Weights of a small GPT-style language model, trained from scratch on English Wikipedia: width 128, untied embeddings.
Each number is 128 + 32 x the weight over its row's rms, rounded and kept within 0 to 255. Layers, rows and columns count from 0. Numbers have three digits each. The size before them is the row's rms in percent of the matrix's.

# layer 5 MLP up, 512x128, rms 0.182, rows 417-442, columns 0-127
101:093155113104128067115157141092084121103128131111107044126118171141184147154148112169154113121096152094165104197155074110216141119134116147111198085081159146125128089096129100065152178132137135137160168157115099136109121146185105136160194156146103132137144143099090069121097171137142123089126139128063165089168157128091154109142066094106070154115146111152123136182134138115137154171075
105:155118141158117078136060158180145136129077163129137178101109145101115145147105092059174068159146136136153122139088118158162072155133169200155135190106152118108136094132168119113100108099144129166159179085179130113118084082184167128143128208106105141191155148115165116084133141136095104133152068120173141125081087042140108148106090098117113164117120149165105123127158126181156123117154
091:105121157100182139136111179121149108157125102099132074109144162142150110057091078095163153107068113122087152136147138090106124085162065124135116060130145163148172144069109150165125140124131093071127081154127179100197167139071112135147110164174121096102184131126167099113167106142188206105136155109141116102110120022090124092134109124103135114137099075143147115149145124144152168103106
112:161080149097135169146129075069137038146075108098130066148188089108095115115077085128158104069143170093112154110148118069149149130064098094122125131118125097131097163148154106106145165153198098097124130171135162192136163142078155146145082129125097105117128111158065134088149124121133093104097155132090172151133137130101156076199078141119150141085112164101117190159143128147142129156142
104:163119137156142114161160185132129102096097068145118149151153113131103095103148127169168169162159105129082107098096125108114123125147170160120130147193105075118156150150170085132135141163098145086132083152095157135145124145103112149156139120114082108078128051118156189186135073110129185135159119132142150144248123179134079128174146088170133215128131114116102102091149142137156149162067
106:119118101096140106067060136163112149159114111188123157168117114166121083164161105157172149141149029119164101128097114146155138120223143104106124177127117086077140094095129137156068137047127150105197143058144152126089099126063114184098097149133127158140098088118112163110145084098099183155129111103125101092110111079128135136106155130148159133127129134095098138150135102125138063161109
121:173153022126105183159124066105146086152102128079123113135132080107143152104106116119157114145116174128101102131110126224084180114139107105142104135136109097181149100092117153144166101153124153159097177096208136133139181133103127122132137119163085137120141099153155061149124144169115200169155112090125132104111122177174150098144125139142153147113103114172146054138111143151198179119094
101:121117060127098112119151114104110128170138122112110123094148141175143167181121120197109137110140132124095146110125149113134113093103170090070118149131075125102110119153133097084150080196114115094162061103126072118167146184130152134120084162138141174135119149140119173125144066173156095104128119128140131153127117085144144132171092166086037127128086073141180200154099161216102132064147
100:137057178130154144090112126122140059135097082124136107072119131097180235151121126096144203104049135141118176107103108149156080091123156127121154093138146082114108129117146115107124104143139077161131125140082088076101114097144167127103137152175126087133190169094134141155148196156142104141162100132094104095095126136177106100179130128180109154150161086098109143177111126162161164085146
094:118094124111141092135093080186089131116122129097127098140143133135058053151159102144157098168084085126106099143145084122064154150130128121096136140050157133138110116108097136201137093103160140124126163092134108137141141107143094167146113126090182211123133160095081101085165111138100155152119164080118079110125108092098064193086108100087136112153177095125179176161146153176161153129178
115:118120114151127132135120121041105112124109170128125037093059141174175166194128143134188126090085115110133151133142092137149108092113140115106146156129113095103102144138112114112132189119151125122159088127137097122045082100068160087149128147160117147111096135097129127095127083103075110125159132191088159144111104148103171121128165084051146137133192113161163164131104064111200118082131
108:138111062144140044132124125122051161106090116147120093095148134134184163124153117029128136027109078149116100212146142141119196154082107109090133130133126136103153158153094109088076108138165112118123089162075162125159154143098134144118120120160144079156132150132083136111122128116172181103142167122162130148099162094110141172182085100107105093127105092075124102159122105098104110102121
104:089135087153152118103082199101167077133129111135164154111123103102141104100120171137126170121099092066103173089147135158137101135121158041090067158138123106188122173096123114164111153126106090054109110111155100174082162140094114091165113128167167092047157161180110103151149126103137101131088122152139106143153110127115130121151134203141054088086074107160144156105122144184128126118107
106:176124115144177218157147091100122157111113143117087131186149178076124148123097128111102114109103100162097114115161137094133162098150096161102125131156096081041148092165123096150139089139115121134135140059161140158099158112167146050130097098136106174130115110130126049096127104183094131155165209084186106132132117075143191157149103074159099130117155087128135142119130110171124092095120
096:136071129151109133136174125097123120119109094076062116085076118122085104133124136110139158099152102087131171159159133135158152173132158111129181046146186103093136114155113067158092154185182185121166138141111127062116093159183156158157143120120127163145202105142132051112131130125148047145126174113173150094150083101165116148111177100104119122086161092139142102146106130126133074137171
100:147133159104157105142130086148127189097127095132042057194142123172128139109089166109133139108088126082126100125136100126085168114101165148097187135076069109152101164126127149149162086123136118122081073067109105082144137060127114163116090184133133146088097139103165185126156099144076130133199134123088178110116073106181158119109111145180114108131114074125109141137153096166138086094113
111:115124135105090158097161137046141080134184139089089146073109117196166052154109125185160129112137103126142184104087113084112150086164094142110086139117105167134128123166096098111133138116124117135144147152083098105169149138106120137162075172103084161113122083111110089145151150143103112148162170177168156091150089069116098111125075138150099135109098160198168116149178064068177130113109
107:127154170113149178096114173132094090106138119120134091148174146143148181086133133197138160087092096124155116142186102185106134102178152163162092137130115136135106141126148065088200171135141130160131099161082109095210138092119111135011109188099103141130135144157113135137111137111132188113115171116150180090123181169144178131162176124105146153133127093135157161155135126181140138113080
097:167129112082106137099142166112133153145154117168104079118071098139129092174093160144158158098117148069115148168149112131174161113134120144137045161139112127144050198195149131137078172127140092105102062154152111120150144155162145140147147162134131123100176125177072110143153169104132152130153103075126154113146092148049136079151093087090088212173129123128135107161111117172167112163117
039:125105166110167146138140119152154145080119135099124161128165148170159182160075109129159095087165133131174176143162092177131120197186119076047192158166128167065171099117184166142135084150153132102099110105147156132138111114148163108136120096137203082131109126130122129116150135123073135127101113093068121038118115100132172129155124154093047113123113126123179097131144117132175096157142
040:139130109122148111175140129113076162139136165036122148148129155130131100132136166134144163158058116126196188167140043126167106167175153084087123135165128085133101115108180124188125077183161094101108114110198141110126068170139161132107123141150105117124149134115082125144096129045141154086114135082098132114154116123172079112163116098139077183104154164138134120158144080145161122174105
100:141079168134132108096136112137127068134149120162149156144079107141138163142194135171136155053169158067158137165140129106109147096143133138110188118054129155112160166068163157148121084133182117154115094115102150086074055118162111145065100107174150151109070182140128143131129147120177084130204075085083145075154116094077134120153160116097120107118137102102114159106083121149137125148157
119:084121119140085083116081156083149088158094154142098133143071080128086167147169125081140174099134165134124136130120145118145100122144174082139153142119135121132121152125192091072158147186140182152118154186124118098141124100096167162135056068099091139162097109130139086095131120099113105109197153145156140126097121145134135152167157111098150114065099032147206158070083133132139145181125
108:127119134102139080146169131080136079137102170134160172109197154124165109122093128092082138116106061197132048160097167123107158091160137090106174136097098093105155059115138155126187125148185131091159086138123137132106149139112127152157074133152206139175105142089110107185081111115123169084146172108145097104074129128148144155145129109170180132095062106132123123060120100164128126127117
104:108085025148145074121131160099125165129103135135141146131078100134137169140097107107148145183154048156145201124151145153152116158168156124095134129104089094158204144066128163147163110154071147144109145141083136125116124202140114085152122142197117133165188129168132137154174144168170119163054157117120077131203103140163121143143130170117117097116089142103115102135144129121145171108113
113:129148113154152190119164158099106140080104136125124096078129136116045167052067161104093146129145111133136152092170190108112189163192144108119126139129108115129125148136096178102097145164104131134136098115117122144106129166204052138130146073139079146097154123201148098145112099073092161064103130099099151094140111107108138089117114152086121110096104125125179060156146109168164138115182
# layer 5 MLP down (transposed), 512x128, rms 0.18, rows 417-441, columns 0-127
101:119147137084121196125156133158183106134138125131137111100097086189094156088158182098087105145111137140071135116130238157093161104113174135145146110154123062150111070056134102107175136175200095110160122081086172117140150122136126090170114099098162138148096096120182142099122133084085125147135132078144094140121110140100106157120133107146155139139075119052144149145122117165079137146183
106:112101125122142125115101053135099128151154148082158162172086149065147111129171086178096138139148100136136159130121101134107115092123162167136051074139163137174095121154115157135131158114074118156079121167106164139167077147105179092154106150120162116155130167104110113129113153181081139208072154111128111142178137094129111159087135167111201072150137132044164111125126126198151102132175
098:111150181118100122158107098107167142100140179100135156138174142127157138124117102195117126136166141120161142155131110174175115203108120163160142156161150145184150091162142123081150120133135111117128150135083156096118163097122141177138094103157149136084105116089115167109039162166137115156156083146118126220127102067109134163138097025107153067112135092087202149128149125118089146122075
107:148066148185137127097120140060209083165100081147107127138147111116110132165101140078114151146103145050109111130151096099107147107094102117180139074189155122136120169164119056180160136151180121132165131107175157113152096189106158148119170153117136138137135149108143115144145105185103105074141136186102137127110149144129083112064112055143184113116102089147157174094174132141154101142158
104:137196131166091164150121109106117108140169148151151153135130196085144125201104162171074102140102150080143115090185205117190147095118142162129107139125152119096163095106185147139131076127213160136126113116115131098132117115095132152123114157151088153082148148142059094133130152164123077149141095137090085136121093115086163183115120115144143107114113111122237117125149185163116083105157
107:082100062143099073120164147136134088164176121061113147133138114104117139117113134168158123148089208078144113107177168183144148103133055166135151102063105102177203102101132095079138138175091139106152139133103100202094102125141129181173123122132153142131111132068111130151131136098118139111099104134178152119124098152134093133072166149163108162128102127125095110075089076111104105202129
112:118129025068107112103113126140111158181131071128117125119137117120079181154207098164114110182126106136143126112134174158073116161105142079196108111143100058154143112140140128154119193118130117115174189120111118117172161121116102123118137076173103071150177147130159104111112113072090138176113133175124104148119141155097163110110134055141088159136111083072158146096082151107167151138131
104:085142102127113144105107136131192099161090104145162065105105135151152093094093177100161083146119119142109137136121159114105167159113128129207147085082119107157108104137087127116063154127120140139116184141128080160061125116114141130126174104144160160138137118110109158133151156119105126134110147087110112056047135222158114167024165160158094133139172118125131099130085069148182122105092
100:085123105063142126109147095154110052058072131127155143111123166105112160166087142085177084122140109037151107117099129135100197123089127118091054168143185124089146096097168103152129117146087138109125153108099147132139149149106154090146111145111176177102117151095104148137158079137101119113108114121101075112151095152185171125106077146160113059141167060099160137105115160088112116086142
100:100106139194121132078139124127148108125118152168129176194121146180102074126102125157125101113113126135095148139169084203056193198162216106169092098099201128143110128143093081145131102166112128115106154103109170087111152127127112132126149146107093130177138148073145149144157151152128064107123124125135136163139114170153165131118161111072125106140134140148134090073143119100087134198202
114:171140073120154153144152102158152189133124126091114110126153091106224130120124104136162107147155127169098118088126130096124116159175121163111120125122112129137084058102116069156099110091095116159108116116137152145114191141101100174036142111133110035125186161072158123103143175069065160179059089133118097113111119171125180126151134099132123160136124145139156121185140100088151130132098
109:109150125140079142102090099150144126159125112147141167173130156117123153107141193159102147130121172066170121108146072144127110084192092126184181095109096130110136160132101107102132134097096129099157095123116098148113115085037103079161136120155118154153158082108100093107195090054172125118100116126092149160117124053158117109108131041105123085125105089140116176058090113128131098184113
110:056108110087105189121144059142187030111158171106091127117146125160089114165099115111099113144103137126124105138174087107090125140157109144095064141128098183146116154171068110206131134113072113130133129062141088118136174132163117113111157160088194104088137152131106105155138133141190103110169103085105174149088134095117122137192151120129149125160169101157155146096119106072117147110137
100:122132136167130088109172137153142096166116136159190098107112080169108126048113134141154162147154120171143116151140098144138125097123158072124159131110056163120086134106146168163148141107118127101165157170067090130098097156136147145137174140172107180136103134142108195158153181115097129118095103142139182104136206150081128183096168152183169179161117137119142165208142178087128164180132
101:151103130082156150120129101121164128138074077163112157118105188111163140067093145157107118158078134091086154109083151136124107104125123090135125142147128049128106115096117163139138119146103066104110114126138197103183120212096069164050093112127137137111109159119110170158112070108130130143130067125182076172107061136111113172070079166110140139155123114101150149146149185155153146113175
097:104113121068085066113158124063139129106136151189150121085179092161136105136161089109101127218153142143164117175106085136110157154134133138123099144185104124065111106131103118133145120125158078100085162138121138067096094137174146075099211110120088156148154115176102143112124099093079106178164150168114092159121122100109125157124080176099141133191115101122084131079129116076174107097147
109:130093131071084101165121133149130162078099126202155164128157111102132150172151152117112147112136094178121136115182174109114107196129054109179131136134112116129162117180141149119118159109051100122100099027132105158136102147112081120126146128169128122182175138141119148073133090077143129132111122092081110171164082139178113108119124155096086126157132193109186116137113164111125057144179
104:104156066115090078113183112145138079205101135171092171089175155086148101131122106107188103040150154145114155143068127130129134081174079107090104125088139077146171164151087109142139139109125113140127135135165125120104130093166156108146131132148102126155106112098144126107099072168092043184143105108189117163133171168083140144104135128095139089107126177161147140078141142116103092069138
100:124098190122087144131159164170167130145143122100105133132164142123149098133123103110117179149140069050126233143161095133124129119180105081164136122165139159089078129162101095185139098114090138072170132166111130147132142104091090098166191108165102096134136117085136090107100107130125112146161125131101097166205121140124166114180130098142168068109120142110114193131179110126118213088127
038:144118116134159152091085135144147092112228152148130090117112097078097104115171126162083112112082164178088157094101115142176116128077120112116107086142106117135097087126103125100108098137085115149121171085144163061095079129102110173160165109117139137113160158144142156156146183128133045133142077105117121189099079176137107158109094129124215204167194132106128104114136110112112091158130
036:183093146119097106108096090145129106136140160175079102165134175128129102072153132200129121153108148153062120146127100134115137149088135152159102132166135117135108104112142117172118099146075135128163113149137120125155170112162135112193152139100149196122131047170121151090180153165205161110171156188050130150157122135125071187141132092133098124143141063137183175116119138063130119091166
100:160154122126128100160109133173109151064121189108084097144128174148120154151133123141166026070102073075077082140173091125155087161136106154135114102149119150081139163114094117131118091149210090122102135129144137124126113182135136147162096135123154115150156153113132197102087144149093124133127108149088099133118136106106105114182140149086210131144133163171203131107182204131128151158092
117:151121114113106163116126130117126190149073137130153130134168116131177069147143114160149112122104128111146148103139054067111106113109074150119104128157137072117135132218089132166172051129149098169101107097118127075168086112087162127102155136202100100145163197138157197099106090135092122109112190174103126113113072116092112066148116110142155146143138073088126124158084153107127090093155
109:106107098112107127156150137083116099125089120153197089159132108178111209130115147156171171136164149074117170130186181143089104106162141146160090113191105130101163152143124095125136121176213109127132115124132138096141140075117108126123118083074138147172144115040114101177144131122179157117099137136131132106134103067081132162061135122107084122162151162060157123153117141186100156105178
106:100107147140155188151116153158069124090114101152161154131134103183124168147132127175079109170147124111125123140097160130097106174127124136116152100154087096143119096115119092118122157109067094117130111095164109095121154094147034111152113076159122181175109162133121124156197155127140089129118078082115156213094161156141092207123118127136125087111155125131184190159170193146099116200137